config = dict(
    vocab_size=8192,
    norm_place='pre',
    positions='rope',
    bias='none',
    optimizer='adamw',
    lr=0.00142,
    final_lr_fraction=0.0,
)
Each number is 500 + 25 x the weight over its row's rms, rounded and kept within 0 to 999. Layers, rows and columns count from 0. Numbers have three digits each. The size before them is the row's rms in percent of the matrix's.

# layer 5 attention value, 64x256, rms 0.0741, rows 3-24, columns 128-255
096:441494465484547485543498475523496450466483519511492528520477496450504496514528515496511484540447461503496501529503544506462535477506468513501490492438494463434464483514478512473516508518525500536481469507508442508484475483514565505522504524508473530536509514486527500517502522507487497489511531517484524520484489495514522484524498497489509494480506515515507551499439516450532478460519
090:509502454488499506530518486518445514499482496503475498502487474478505483500519519530521524524506508528480535522521526478506550522522492493495486508475485505501507528510525486527488534495503475438502498463497483527528511467464521518489524515528514494470495576517476517479468491494489526515514511513513527500540492498516547476528507530511476508542516504491459544491497502520522481467515
100:498489489507479506476498508503493463472484506496487517539516505524449511436463543474478506493527491556539506492483494515477493507506493528463508498511498477498546492484462453468495481499481544496503496502504500521516463525482495608512508461481498498491553479472534507520492512501504506512513473530492505469522497529535514477473484501484513481510490506496507515515520501495501521510526
084:490494480516501508491513535475528441515558507501514510512498488518516516514514481477518475511510502477470486522505470476469530513476535503465476484477520517506512511518511519520521454475522507470482472440473501461464530522475528536500474484567490473513452490507483483470510495488511484480444470511532456499461493502466507491490532496517477527514476506526490538469526496469497487465463
095:525500467492483495502476495476523539504512511509482496481502540456512439511530502462479504500491525486507519442476476535473492500489503511500527499473496521449499483529501531486485491465492521467495480499504494492504517513492487474487480470482478492436489474487491495484500522520514490536503489458541422530542535549524512496488518518477518504464533473497490490527498504521481482476462
093:521493497501511489464481485501487461490479477492500456541493521493536503488458489494501499521540529448465485493492501499499487480481492498539469492497497509499485474485515490516507481500487495583508501469537495507483507488499464469507552460507512521524539489513464482486494500556508515509482489510536504487465510498477491474525501534465475505484491498514525519477508512428505512483555
101:486492503536462497489511511530499465489497528503481458508469488472510468484519501479502479496513446473509520515502495519468501535490486523542473487452519527478468504512495499521508449483563529549517528468478512526501516483472530521563491466489477484503491559500500519481496492501511521481478525465483503515487515510487529510531538506500457527458504528511497481449529488473514506457475
102:521503514521517400487513469510504516495483435498529538510501509491492467524511510510469534516500509479520492512501510455478471516487474489492519507507481494527496508515504531467486507512481520487495486489488552532456463480493481483437512503522490508514481491517524507489488495496440531488543528491476532462472482492499512487483482533479516516548531502468469502487511461543483506528469
106:479500485491535526539504553523469503486541445509466524456504461467490513488493435509522506476455517451493511443522524455492489529502485540483498525500521483494494520514509502528531509487501461480496501485488458456532489500519485480498533511561510490511457495508508500518471525496532489500528499524509447450490487502476513509567520496547428495526512492487457506524489492490494517467501
092:498494513498486486455541449508522498515484502531537513508498542485503501528507516476515479518480474528488500511509516518461495501522490498513548522447485496485501521510507545509557480482495512515474512491503478446439484517550507468540474474495479485476473504509510512516521517512490498511494541473535466515483469533506515526493511494443511546503481487494554518487439518453502482496473
100:515499503472506475469508539483494534535459555494528495537511512467505475522506510529497506493535480521512484480503490483466504506514532464501539508498480483536488483511522485509486443486501485519509479505490480540476493474529483501524518548514528482521501518483507487465494471514468482534503496474493477562513522500517501516471491513486476477484484535472497527490425481466495478466504
095:494522521495499509487536508551530519530487504495510515511487539484526491513515509477486522552528486494503513488486471502472480471477515507492520530523532523466548509518480515496472539504487494502528499509496497534514525474490520513469532510486523552488497506485540495489485517532457537532523497510468499478518502525503480508503497494527503518511504528495496489529462444518479451523496
110:477516461495506529518473521515450484459518479484473461507506480503508534490492472466495485471463524488543484482516462493498489470502521546451481508489538470496464548497497473522456465490482463545520435529478486479511490493465446526506502534501474533523514526522523474481478513518501495513486463525514482509474523498538517541528508488492452488494487504520496539471551486512498467489494
090:521494529560480534479522504529492509544508509507472474467489485520505480488531492491498523527510485494502490533501528481530502506480491520484512479573513492570498520500510527505509480484503482545515511490472475491487544517506467475486508487484547480515505482473511488470502483472493528502478527495472486553538509482487474535491445521523489493491501543492482468510501511478482472467485
099:487457486510483495511510470503494493528496465499511476509511492501525494465507476469521513487488535494487505496519498473498483476497483532468513499496493509483422484519490495477559493493479500552488509520472489517511496455505489486507509492500487486493523525494495507484444505488496503481467498540492489477451478506484495508519495522526499506511522540526540498483495493517489534478485
108:473547516465506480466520512498516504513526502490527474487482508543491481477517484514488499536464481471507493499493533473454495530508519513507499530510495501465472477542486464515532473485503458523509506516464460501521515456497503486505482552506492547518501507447538542507491515495486530501529483486433540480461517514518523485517518503553483517456531520505534457479527477568484506502469
100:509498525523491552491506525501492524546525493508482513465500512539468509486485462477496455443482528509499489515494477539473526486482527526488498452531499556515517496479485482509512470497526481497531472498528494486485538557530522492517494500438494524490467455506540514505530500492490511505528501467505476518516508492551470520531475466535511499497493482505489458533512462525470503518513
100:468495478567504496537513498498502475538491491482528446531489487524523508509523507537490504520522512480484543503488527487487493466508485537476495530528510501478458539470505475439477496516512481470508466485521516469503505464463541469505463496526518525522519502492474480513451532516500529504474478465489465567467476456482502516486483498490537529535535506539538529510538490541506494490493
087:479487531512488531502526483524475491536499526519489522473461493489504558503495501521526497491467469517469515504521540501507502490527481503534486505534467527464460521478526498535544515470500484508523490525480519488516477486493528507470484542501473496483459579517475531507458503517475472477469469513514467485488441490482499497499542520508497514538478540500494516446470539522487522512472
106:502553454498521475488490530466511475479514494513507494515498537509562521523524550510523514520483489484493514519498530514515517459482472497495492493513487500518497492501520512496458497511483511478489522498502522456502513482481501469500485509497472506493517541523467492519507524542508485517471477536517468536485472477493473563525513466523526543487472481492515511446529539475523469509477
099:494507482516485498489488505515510531487460505488503547495486532515484526495511497464500477474501524490477492486471444510499455454477501499469496499519509481515471500476508475494473494511457506484517524509499503501503496496469505554446483516497457534514488512501526467540529487499510492547506449454500504499515468558533503514495481502481493484498477494463504493491504504506479497548496
092:508532558491510461479495478456534489528529481507493490524492540455485509534472492482480502485464522492537486488434487543451479509520486488498493464476502483456478487509497541538493469507465532457495543519510528517458508530491495506528493463454517514490515457489511512480505521474503531525518520494483506555562515518515479489482510491479527491524503492483502485493540530536501505515551
# layer 5 attention output (transposed), 256x256, rms 0.0759, rows 3-24,67-88,131-152,195-215, columns 128-255
101:524493538503518502517497534499537490505505483468529463516482478487518493524548516515494516474535498534516468521490484458517526512540529508489529475482469481464490512496525488517492470509495462459519487502433519471541489499509470507472511494459486493415486471559450525470473485505519527495481514481525474481462456489516529496510539503459506531493459513533493429511499533520563540470469
088:516525498495515522544465533481519542509457537539565530471447494506564499556500514505471499503519517502488484544492494476470512490485496469510512494455506506493529512520453496537490480492489466466495469537479522484511478505522486527485474461493478509468493480552453516493474464523510505510544489474484480507531475489502506523480492502492507511506471504531534536531449486534512491480485
108:524438515488472476504482504506543506505466477464545494522490521472496449514481507506516544510503523509487547494511518472519520509507496523503490478536470478462500498467517547517468504464484498516476523513425491514487463490508462491518504523479502501492503522557544477531508556523528463466491496484489486497486498513510507497509521486536505496476539484494500453471513523521504531514469
086:471536495495492510478524476502461487503459439466466514520546481482462526490514536479481470468539491491468481508497490486518521544493512530495474495502514438480501520506480497461534539507524488528453531505508453489518507517494534491463500492520510498498542487468504494479533493446457520508465531485556529534487485475507458558479517519463529490506507540505461472492463511517501502509498
080:465527492450540476545501506510502482485484507490531499479537447534449492480493493505551516530503526527482501513502506543550514546477535481469521491516476486467460517524508509483483506480544540511466514502484496492526521511459516497468496462491485545508517487461521495526515494513493519501430512524546513506456454503454489488531527481488507528488498492430454527480462510504478482529514
079:530487528508469533470525502522501523509530489529467481483491520469583521505510484491498457491503473497504472447496503510458495474564493491484489486488515504527464499519541527528542495516508434492548482498527511449489510508517514505537494516476475482530487510493512512469490478478462490520556503493464525487471513502528498498496490513511474492496489479510521478492540474500518515475523
096:484495463486505526495457522521439484465476415498475470508514511513539531516528501472501462467527489484486495500502494502531480480494497528438506512489500445498517534530491494478542498501474485518487492473503507478487502490501509484463494539524520513461535499497463516456480525506509497473447510476528511464511485488506472482520491510482526508504514498468481442507476536535523519517506
091:511512501481526515520481510456531497505495510495527535495467495512494473470469507547502499510523521530471541500504500507495485511485499525499428546495538525557529461501479479486510513467481510513494499470477483513521506505504500483539488513546522496492513507503526487463544502521510511472499446498491512495495512483498512507511481483487456423503502502547500513506451523513518492497523
097:529537516507528500516493510484529488481540528497512482473513484544515472509459511529509511506487513498496479486488478528472507507495541465491507500495502514468464490497462519512485524530509505486519485536485478469513511471476503521478502479491472506506529463484487535532485445503522542513531494485553529523527518504492463510485502467457457520471480538520469496523508497504490480468485
073:514497485493512477517472496503526442443518493486501485500512459507490459445516522519530508526527517515484510489513473494555501508504538519481491503478496505478506496499556493495474485496494508504515478462491506506511480520491483505479511535508470518488536508451515518492502506501477563497441519486530512433475503488463515457505533533480483536464455509493482462477498480474484526514514
101:490515471509527456473489499507492533477497457521464522501501510482569505476530506480539478530495527470466481516494469516507485471502498512552477523477580503530499517542472507486535501497518534530501489483567465473492543519518524494483477451480511490513480509438512511467521489461487527532506525533501487538517496497483474505537477485505507466498507543514474514491488463455461467509499
083:553500481476517476493430544487543570462497478423539498458540499463529512478483525479570550482486515493474530504539468504494477479503493482538462498493497513509526487550487504498476485457488545519531511503478468501512505528490468541501482500499514501464510502518491470540488500543512503510464506494450506474500518482498481452529503494481499516465517489495509455483506482475456492513501
104:467506498498446521512539514509447517536510456500494503501529485490502497521502478494484495475451504487511524501481521495494526540493507529508537475535459453489461516500545537446526512512511508482462490526454496472510481523521533489458514507483496498490511478516507444511469502477524474496438486503526486508488436518487482515509500517505542496525519481469473456515479520520485473490472
093:427525456494513523520517473494447485480505478517448501497519508524505522488511504492528486460499469476487498502518475555507494484464507468499494511482545486497492517522448487500522492570500552494513517471589503504483525501455543490466523498540515507490480536445479494502509493499498533517458523474498510470539523491520493490532502521513500517495486498474490528520519486488471470532540
095:484516489494490493445513470516460507507483454517451511500528509492543523499498485519474439500517486470509499463515550512475515534510498491499456492524532465520482520512523495532527538489558474504477502522569498460468550517488509492502489487540515495542525472508519475498546490456470481488508480517502540532487492501509496525497485493498499479549488486505495510500492496528479486537491
114:514512471488502498509497501480491497490519471516455517512503510480517496513494461495498503507488493492471562484511493526500470489495468460506491543497540455530523510512500496490520489475515539495477480520512503512478526507498506485503522507540522495497529498491507456522522522493496529477458458515466512496536497486502527470544459475489512455531505494520453474512426509509498464521465
099:502515494480502475524494503518478516471541500445486456480565469510461517506509517481534521474441505484522512463498466543528463471475522505491553495514491506464494491512481533472485499485497565491512516504485495481489495477457521498502497524472518502520488494460501489507460506530501529504438509490506483492506550527480456452508526509476521529475530496458506460495538478479449493521515
106:492505477497434495496499460457476518532501498525497489527512500497502515528514472514466502468483493509516528521514528478487525530491460466500489525491494471571498523494508488517513509507482488490514493495485512489510497507502467503483526559569502510484550515490505429506519504522527475478482490483478493484506501497534510528503502557486534521512504465510488495509450483517494506516464
089:472544471502535484496470515496460485493451487458511514503557457510498490465502498490481489517545528471496449523494533524509526514525534505491496490464545490505490529510489465492489541532516485534471486537535471458508523513451490495434458478510516516481541467521514499489516472486485524496486478525546491500493500464476467512459510492455526472529456517531472524500467483518461523507487
095:474506505484457536512519496523466481496505523540496481538493499532523520483498498537487492482500492530500483499500500458501529497530479482505491493498470507499487504480545470502525450533464497473539469498520523475493490487504485503489528515539490502478521543501502472471475494520458467476510473482435485402481502501516505472474498555542477473517503477506556519495511459499485499510512
097:462464486498524494469511478498483524548473481484517537517528501474446525473491482477494507504468520521506537512530496485489485509500491500544535465532490493542538509522486491486502543508508550509510517473548505539475502472495501478536505499507540471481467509452485495481481537506486457499523528520478506530501535484508516498497496536522511491488521478461515540509503480482456468502493
087:494494515497503500554514535518528452470539513484510469500492522526477444524496520488547550487487495557504501493487506488508520467538499512480501521520459534483504483484487533507483462516468550464514507483450484483495457501480477516509539516504499516502490557491491505550483507573536527484478516474479456470506501507506483475538513521538462514457529491483516508478498540466526501498527
089:511501517510487539495475508512493496493527487533518509451489488505499460489521513483520494481493483486512546481466470506533493539511522494524469521520527506525445504498519515485497505520522487528515498501501540500521502534509498488492476476478513458507551480451490493494525482436508476498483521491531475493497504504476520524491486517504469475552491524494494462528530518539563493523516
104:497471510515458490476488487543503478472499527546476511501486514531465498493500484464482468499451487475516488495478508493511488477519466517531513498533509505465462502526523490458526483506546513559513504474458510464508488498490467427503456469456507484532475482438489538508495495477524488515477522528493480488514525497517484536470544500497476484496498474535503558496540503481575509496523
101:447512500498543500499546474497493424543522497520506517459526485473479473524552479522502505497491441460476482502498508505521532508505515475517483509541527544508474546514468498510533488560520472525500516515517501481479544513486529430470516500492525499570505521464471488471504473482461505504506479515516486516502498482506491493496492497505499515521512522484480510523498521522522500517481
105:514503490519517482529471509520545494500458508471488492531502497482496513490487498517505551499502489508538481533508486517480496503483475486496499486501501488524523466483481490508471504482479530465510501540462495504528478480505471520529519514487520509451489476505502491498491476531507522496511527473468493524479485485505497475550515464466551514490490498506473476480497477483526527507480
105:490497504537491514534514493507448465514523517536476485551511518510477545493450507526484533488500478537529480550513525482492514506517486492497484497509479498533546489471515510504500478508480478460502516544466501520477446447522472519538501518497504471579527528534472470522488483507479503483585511467491533513515516476529468499488523467507495486495496497512499519478555516498532500488530
108:500504490470505511512499521484521561492474505453521537437495453499522504530529513505518493499498482469515489478486487487526510516498513494514518483480511494492513489504520516471523487477506499509490497512544505517523497527507522506496499514499498523442494474503525508513489490479446501490407502518481472475490487466483534542513487484482519515501488487512500477491420484529441492529497
112:503495448511528479500492504504517509512501497547523508516476507526486537530493506542489513455513491509485508496535491504495502479522480520473528510499519469508502463500497496468497537493473513456485501539474511497504475528517515504498485477475488509529493462501528492516504483499494536499516515515503495566507509470509500478539486495496516506502494523469520512528554498508531507516513
110:514492507507485533504498496538500472481524536475480468486531503535494521489483485475489478500438503514518467531472524474530503479500511484493505498494489477472497498489521481508493519503502461503520513489440476473491521482496515491477467517483538503531506509492496502495479506479519453518572487474500506512528514489505490509455518501502506452502544483521528500513496535509553506492500
111:523505495459463498488479505480532538494478513479510526531472492513508482467479538513492506546514514511434504525516482482515484488483493488511467476489489498496543501489502478450464477517485504526513509488516530543525473494544466487504482511505469506443518488468486487486529502496488481501498473509496507499456485488513521492514538525516513520481495475518530483456509487468498511523554
092:517522488507481538533469505504500454507530516529492478513501505506539518481506475516505495464510462500542503520483507522499487515494516502497478487481522506553508476472481502492449506505518498486528471506483499514484485498471509520508462533506497488510538516492497488506488481497518486462511513515485534498514501478488472484528476498496478458532488509525477486499525499535529498477494
109:500451536529456492499500469545494508496521502484511456517513497496504510513480474513507487499468508498470475504486502482516512510512493511475493503479451496486495490464554496545499527459487476487535490507419528485508487474479478490532495520513486530481500490530501536528510516510521527508505509485463505435506497532529504478491560510534505539501516440499538495479548546498491541490466
116:465462491513522487507496486516481450483511495510486475469513473499479485467488489493477478478474485481527485481472518491553489534500490480526476490498497530492477549470490494483529501526526459515537507497501488492460490482498521505500472482506507461532491522467472538532505486442506477492528507482520500475537520467517482485446519506477480488486503493504495518499523547502522502493487
115:502456523502508492523516476478536502518467479534507502467498513481505503506521518516520533533542522501454458495533494504499550493492473466507525454456490497486518492497506480521527493475513478433491522489516566523511499487572528493521553466488479502497493495511449521489543486495475494494547508460482547546473486510519514487533507501502546512456485475497538475488475505508533574505517
099:505501483495499480499470485478481540486481483520514492553488502493510537527469502537501476459502506529558538514511511509496513520517502486466487510451465506467510516490499486495493539442485498447535491519454534484508457531514466548503496484494462508490423498556476483536491488513520512496487499449491527487495478499540511472503548499518536527485489478506520527479520480486474535498470
105:538485499494507511495491521486523528506504524478518490517478537486500539512481505538510538483498509491517521508488485494486540524489501519503480488490467496492595465483520501520453481468465495465511478494489533497510485524554462521518563500516517496463472483564510472483526508510462508497516501487456486537480497507490535462522506515528521547495497470485536496504496502509500512514524
111:483467498494504497511531502504499522505498470513491514525512470495480515485473531516518511461563486514442490495508485475530508465476494505497524466500477490478505509486486525478495486542504453495476497494482506528468500466513506526484481475489500493525501512543482509491510533468483501504574522483518489546514483490544503479509476523483506506501471485477535485530540546499513492448516
097:499510479425516519492480493493464496468481499462473552505530459467548508478518515531477512548570485506483544471533489501502454550545497485499449501485492499546508535488462507503507492549514500482488506486528485493509489505479488512495525506536493493497490519502475507505497481530515494475506469511511533466516508481498478484499501493510440488506514537507473534482472483471456485488537
090:479495540501510493489478514520498480498495493536476474490496453455487534498457530514528525530487516489527449479470518509516505499502471506506527458479517483488509461514507511499486513467553462485485547533498456497485473509522523494482503453474526448518489467492533497490532490498481525488525515517503521481511555492539500463493518489489541477470494476490477462497527500482549502478478
100:512492475487481495481480519477508492483511507498483438558493559482527502499477464514471516475573539515500532514524466545486521506511506500484523511496509523498540506507503506527474485480453508476475484502455499473512492507506480499548527478508502511490457473518526479502530488546530491475459497462460490536490499514515476499529515526505502510485488495483525507505528504508526499464502
105:491532497502513493492502495504497473531503449584431480479477499481498489535515467456497502460475498472538478500510502533482511496494495489525527516482558517524482503543468523474536520484514520509506493489534440492495509500500545499504509462491516477530525465452495464515492460489501539497501527490471516521510517481454463477504474505492526476523442502514490514551481454505512464485514
115:465507515480488504519496493515476451485554471510450469451491493498496481530511509510459508503469485494534479475483508470526523497486509445509514506519506522515484517480513511507522498524474470465502510497503503495458528481476524449490543499478534495520496495478508494518465479518507522488517483442462516505545531489492468486498492500484491494504482527492520501495499530539505505488507
098:532496514519529500497563463491464503504488495512492550458566455509491492504523509505504478493533476493447509512501493509517518523504506522497480528498486512532483536500512528459547516509550522521485474499518477482508523522501523478494474515530524501511498503496481503510511483488477484489516521549543516481498497473494491505484468449504479457529500524503480506527450481522429470519489
115:504492526515498519481490495475523472496542458534509531500475506476555523506548474489479482485471468504530510517499495473500507536532506480502496516458511497496489493522504513490517519508507452508501516521474545482563505509531515517490523492484487498474531457510497493523496486469523494500496544502519474492457477505487553519532517526478520521542433510524510459530501506513582502479505
106:483484485516493503497476489540529473491520521509512516498487505492512511509471460478428483500469480483510500507461510468517501486489460481493515500509518490501491515529513479451536492473504462507471486546452566468540479518491461461500466455462495514518499434482467520502494463487517495546463515481486492513507475480530526483499515511477505490498463479498474550503487473493529513494499
098:486484493487508514474547490501547408516532519477510521492514500479469503527537490520453523496511491464490474519527469500506521514475505494487520488535500515456498548493485491475529476484502509508466538529478514473499530501461502475490526549473501516541518481493496492494500499535451515484460519505517445532500489518510518510511488480523534559504514499451470511487484515528574511528469
080:495538517515535493511503510531509498487449492478471524539501521468488514498528503507496529527503505508514467550495471526522495501520476527534474523481547504497518502476511478487486501501498532485537502500485477501525508487515497481496493487481528465465482492464493511507521494498475523501518524508476479513463516476506465488498551499472520539467464534527513495486497519474546520509531
104:466518526539467487519506492478467498529528541606542458519484495508488498468461504528538516507510514532501517524501521458498532533492534518500482499467490494538527476501537498490503476482492515489430487511517514564496460507525472550559494499519452523525508537511493480527511482514483455487548470471509512497518482513528508519467493521521506480480513489497505538469514499499516489521516
087:532487497490501537515482516518519561492470473470499534483497526494580476532491528487506479492503486468527465473473491526520526502534494489540515509490525485530492514500549506512504467511515463482540466492524458510483500491543522467506492539487496502521504487500509491516488522490482514488493518525499501461487508488463489540488495506493467506489496493533524484479461519512462492509528
093:493506460484517487462465514542484536477495496583481497473458489537522520543529527516510485504521503512489514513508486510526464493491488534493519503511537453489511497536527495474511503475497529476493493518496524493492523498516505486486472484464506490512469470456501514477519456482468501531508534493501500523510522487482536477484477519501510478487504538479496505549505508480535503544526
104:478511498484463531466513519498532458514518565480491477466492480559497514496486466478458494522468485517531450504460532488499479481478510506473514489471499473473493490497489459476524508476465463534497524495449519439541523509481500476460477487481524527513514476515498523487484478480494459525481482469499495503505483479521510532492496483482519460532556478490512515484487518517577502500477
110:503490475515491526512455482529523525488473478493521525519515511473475467459468484508483484537454524524503519507488513504519520514495508457507481511514526489547498481491518514493476541523508484495530475476484491539500472487528472479486477511539491499502540497471509474510499508473543505475573459488502551514476495461491500473485534519497459475455454502530504490509507477497442496505542
107:503532518514481487482501514468495482514533505595516497514469480509569468482526478520540493504465480538494492510529531455486508505494526521517471494429517492525528447511509503503475499497527478484483465479531515509531492539523509557515487483521444506474514524521497506511491491483501501499504482488489514484484480502500519526508477564491493488489465534513498470473481493510538514489494
109:522477503521489488526493506531495489484506490450473447485510501510541485491456513460494512473469516498492457488467475497485523482533476537463499482497467514499482512458497489514525502472485479491541500484434499452509460480496512500515501497474486510498486497493486533521529531539546530514452534488487486447526502522523444499509554484532495508512506459496507492486533527479476512486476
100:489451490510517508474484483525515469491520533440509470454536459481492509439482448461485502473469469486532488477498488500516457540481492486472514487491497523483481512505470454444522502506480493528539539485499517480547478494469492527501470495505488521505502459490475533531489477470514500500463504494501478451495498468527479498468538464477531506507491468455493509466511523491503498496461
100:455463545534474528539540490517521480521486479536464557462499530489534514519537512501494471541514553482506452496506501499514513481516469460506539489480514492476465546480538473489550512468488508459532514483469550537516502497535495491496531481483461509508476475498473509474518468516480498507525555524496503515494497516517498508502514472509523500506474480498534492542504499486523508533505
103:491492469489494487519471495524452541496503516521472451488501488493492489526470543479544493455502496513523539490492500524483502483496508514486487482507485510502490518491479478519477513491498503483541478483491521515501475515508493519518510490500485493492437509483482506496522496478506517538475483464460537463517505511536496470512515496527497493483518465506502515506513468486432517500495
106:527506535509477529468506496502462549519505518493483490511493514495525537512499526503481506483482473482568493493478507507484562516529485526479471508496467490474520516464524518524498479486509494498553486507493496473436528477543478492497536519494560475521501508502499493514514516524471493479555512522484502487479527544468497493499501509535501540503513498534538506514516513540512507512546
102:500473520471502503470515506511499525487520511499459519494522439488503572462492533462483493471496467493479525500508481478499460492485486512483527486521497482450488516529474550481544493510500489508522505528489498460481490456485493500487492482484536483518495481511498513492491512495502518502517545536511489484492505509503527482502474462483504461562533483509472491556519505509497469497496
116:493488498471510499512466493528468548490504498492526471477542456468478487476481526513550514488525527515451549463521497502515440517501552504497498502524484504530485496513471519514488514522499539479486485475540492504498494512478504498508474517508475493495464516480514504476498478543503493506525453481492544496530493513530490475483490503506474466494549494452485471480497493505417504484535
103:477502562509534496462517515507481473517527516495466505495490438460500573494505502495491523522487486483533444471483520495494492496521455507471499469422524490483500470508503507471511500469540485512512523524501526475510517509494512522499507449489503478479474468479527506487535455499480532505483526503484485478463518521549510462509511470462549496500462491484501445500502499506550505485479
095:481522541553491511494499517496469517523524509539488508526482493467581498504520492511470502523508479515498497513507551463504559504562479504483465554447513506495488516489523503527501493484501468494501468532496518487490503511532475511509509447523503518505501484506501495498515473558528514481503498520478496507472513524521514488518506543514507488506456541516508488522497482511517504467516
130:477538540515472509493548496486470504520511494558445506509479503529591490533538485478519465503458474483518446495497540479479515482539468476528514523471506501508472541507506499494514482497491495498553496491541504488496507499548511511492496468519504508507484501493465476487478466470481508523510514535480496477497483502475470517505488515505521473519467516528542533512478457487499482492493
092:482480498495492485511543515522500458517491508511488500453473479500495497532505521490489511491494501498456465484505472464515485485473486485491539500528472511512523536471489436502524490495438507480484547482494508515512512458493523464512497497471495522518445473459508504480467502516473536497483515511510492530535530493522465486502507503505518473509508484474534525480507518469525498500474
092:482493514504504466506520497464510491497483490551479509487535488527474484493473538502519499499529540508448477517475504462462515499472523497516509513559473504543492538507502554492519520455497506519473496502534491489480471534511485522508472538526520497494488519507473472479490481493478462522503511528509501516540468498519497526467463480519496441503554495496499526499470487497449508511486
074:506501492502477512502493524495503480516539475529537500489479491521534482499512538506512481463488512503478552492468486507523498517501522494499506512504503501541506490507538501516479522502506475466502488534498543521513476527520492499507491480490496449482544496471492483479516491449479489485465505506512465488500500515502534497496499528513512493540438516463511442536537519548588499545521
094:471498462525496484487492507512502484478514493552503507509474514546484499492460476487495469516460516472483472496464505523497491476513470493539520477514526498503538492536513476498519501508537511500472510526512488501485501501501480476536497423475479493547485491436492512510531503473488499520521496491486490512546528490524480531476529520493496484455435475516495576512527500485570505489542
088:454501464494495521510541488468524446545492493534541494495510532458508461512540490501510522482496466462452506515508508525484558487519494467502476501526523513529499519538496480545503500517516499497496524532488507537473538522517519441500549511500505484569502548504519487482500491482457506497536472503470497548492524488495519473529514516526505517496504504481490506509500515534533496516490
087:505496516526505486515475475548513495496467519482463507503517514435481507493512474492481544490500470515550479555508499495481485533467491474505479507518494484499463490452472503478497520515466508542540497526451488483538497472467467486497489547473547509472520467499504495514462446503530498504470552478497495494483471502509492485510506468466505501540533514513464456484494473487510513503501
083:486479494519511500516478501500471454514509496527480534520518498516463542506456510537490528506491483507500487535517492483496483529505487500517460482529529539540562498487491514480526481521515489498487515527475494514504442456500467543518476501488476463563502515520450479519497491481449506457532529500513528507482522451500492518507522439506480502503461485522472506483546520463523506487536
107:491494533514494513517522503519494553518503526477496507425497459511494520555522517494511500467485471493542486477486500471525515513516505507490539491480466474489489489481538516481508487461490464501513475523523526484506474515528507472490499535481526530453498480509536488495482473515483520502438512525482467451505473504517514523504492481473540514515515484504499459481436472561468489538486
101:494473439523520504492470500530501488519512482553531519499480513491513503528515502554483526456486492490484548487509504515486505502521491524472506531516515462511464445500491511467508533525504470493512492523472506512465477527510525467480487510483461494560524497481547506523496468462508499463466513524524505537489524475495512483508459502505465497547485525474499479563551501503540488528559
107:526485484494499562495475519508538469479500499469508474496521498519506520466463491484498464523472520471486491496470506517517487468500500503511489483497528462470516477516504473509504513495515492509507542492483455489517521488502532498483486497516525495528500498482483534493511523457520455498554462482497515530510553459469498512495513514516491453499535496529530501519499541502533503475501
095:520538509482489461499489498510518511492524539505456519511464468532486482472488534516475494533499485542473476524523509471527505507482527477500488472495484498530520525479513472449488465518499477489509493497493520497517493477515475481509450493504505505448520453445457470483509479499487489525528476494507506499495456508540488485481517482477536520479485494508505479462487507474516501519527
082:521498489485497522506436513505521433509506502513499523507501497492560503497494513526490491454492488495522508490477509533493483498484504512503467443484538519531514469501470482487469510498533508490523464504478495512508461511469499530502458528497478467494516510518480512489501503476500496454461533537493532501465524441476510477564480506503445473538474493528467460516523506508535506490505
089:495458516525495484493504483536458501501522469464490439500513460473499523524466479498494495484471482469473495493500502497523500497499494497470475468488480482491489496453535515540516544499495492497541509506514498483493500448454508502510505502516493520502514505515506517521511513477507548477505500475483518455493514537524484470525567519528509525515517470496529487485533549500463514514484
087:498449459486508503483458503486537480469477488474536475513529500509510479449472492487513458492490523477502498477489504516535475496503474489505476487492527533513525515529502474508500499500514512494532520482496489536485483481525497536541484466520481475528483526471489545522527516431493472490566485486488506495519534431480510483472516526478491500464497491496516547494521537486498517507491
094:520486499477505498536487466492514495467462484522492520476503522461525470480563497523534544534565494497453477526547483495500560537499503443536501498494502510487502502488510460506542499543553473474507519458489536538513525523524513492500541462482471490511506504492443545517525476464486476511517534465485549514497482495483499508506503497525496517456470503510501483497481511465550549492540
078:536497485474517486477463481497478535472469492487516500559516503486512505531481499525500474460513484530584543521505510502486532531505494482486467484463468500446479513496475498493503516501502477490547482480476522473516480541490481545495497495505466520489465502537463515556483486492526498496447509449513523454488473480531509472488515492510502523516505469495505539491487470484451535512499
076:544496519505536508510480499517493514477514538474478493501487532495472534516485517539498557460500475483560540509482488501514544563496514538491447511525457491482548506442490515493461487517481499488543491495503525460487497524533458501484530530488557472486481486545507454497533499506500494500482530510488478531496487528502529460511510495517498528533511478504509489530485506510494497531513
101:518471472478481512515502492499511526485481490497498522561513472474493478454507529534538526478575453508451542498512491502532518501473509517500493512527502486485490489504479522485496485567522460501510511478482480547473505484510495508482490478518486472542518522523488524504516548447483467468571511491517510529522500453487509470495466526482475518522477509484512504540539563483496483447538
091:517514497419511505476474502500498496454458505469483536511523468470533486502542530519493522533562479525514519476533495513506474526540502493497480489493509504558476506510483490492513468532510541474497494460482495484520486496474473494515483505512485486474486501503481523489486483541496504481532491504487545475466492459503497467505493480493463498478531525488478513458467493455489493490514
089:533498520464485530490450497489502504451487516517496480528493501437516501470471509495535535523522507491520486498483511524506514512516463486515480498493523502488520448524498508501471507495529504509489545493450456538500493516510503508516534488483516449545499500503560504514539506489512469505527523483483554481509561470507503462506499514517465464480509493517476475497521508465542481480518
092:514508472475538480479454525487506460425518486516443474528469540486535479489479476536471526508540545492502512513507487554512537514499519487514494504484538515486520526506496496515482498523503521491459489494477474474499509511471478525527513465477490482501474487507504481519572506534531478493439520475479500534500535516509498524541504526515458495467456487500516519532505516472547499451515
093:511525523496498517469481489516499486534466462557467537494504522497521495531505453463503496499477530458540467487502495527451491480516481503517517522495544530504480486540472505475535526482502537531530489460509453495517492520505504502520505473483513493529527484505495489484489484494511535505489548515476512489504512470455493485489469515510494453535464499524485524551495439489516494499532
094:515487517456483512493462479494513497475496487458493486484521494485509476510511497505504497528484496495507484454516503445513525492485495447507497513518512509507484484516532493502514487531472518504490521477491513510511553473465482441510539483471510503495464492510512529538485511532509518494527485451418507497499541468463521491517490517495475506482511525505539508473492521505475521484496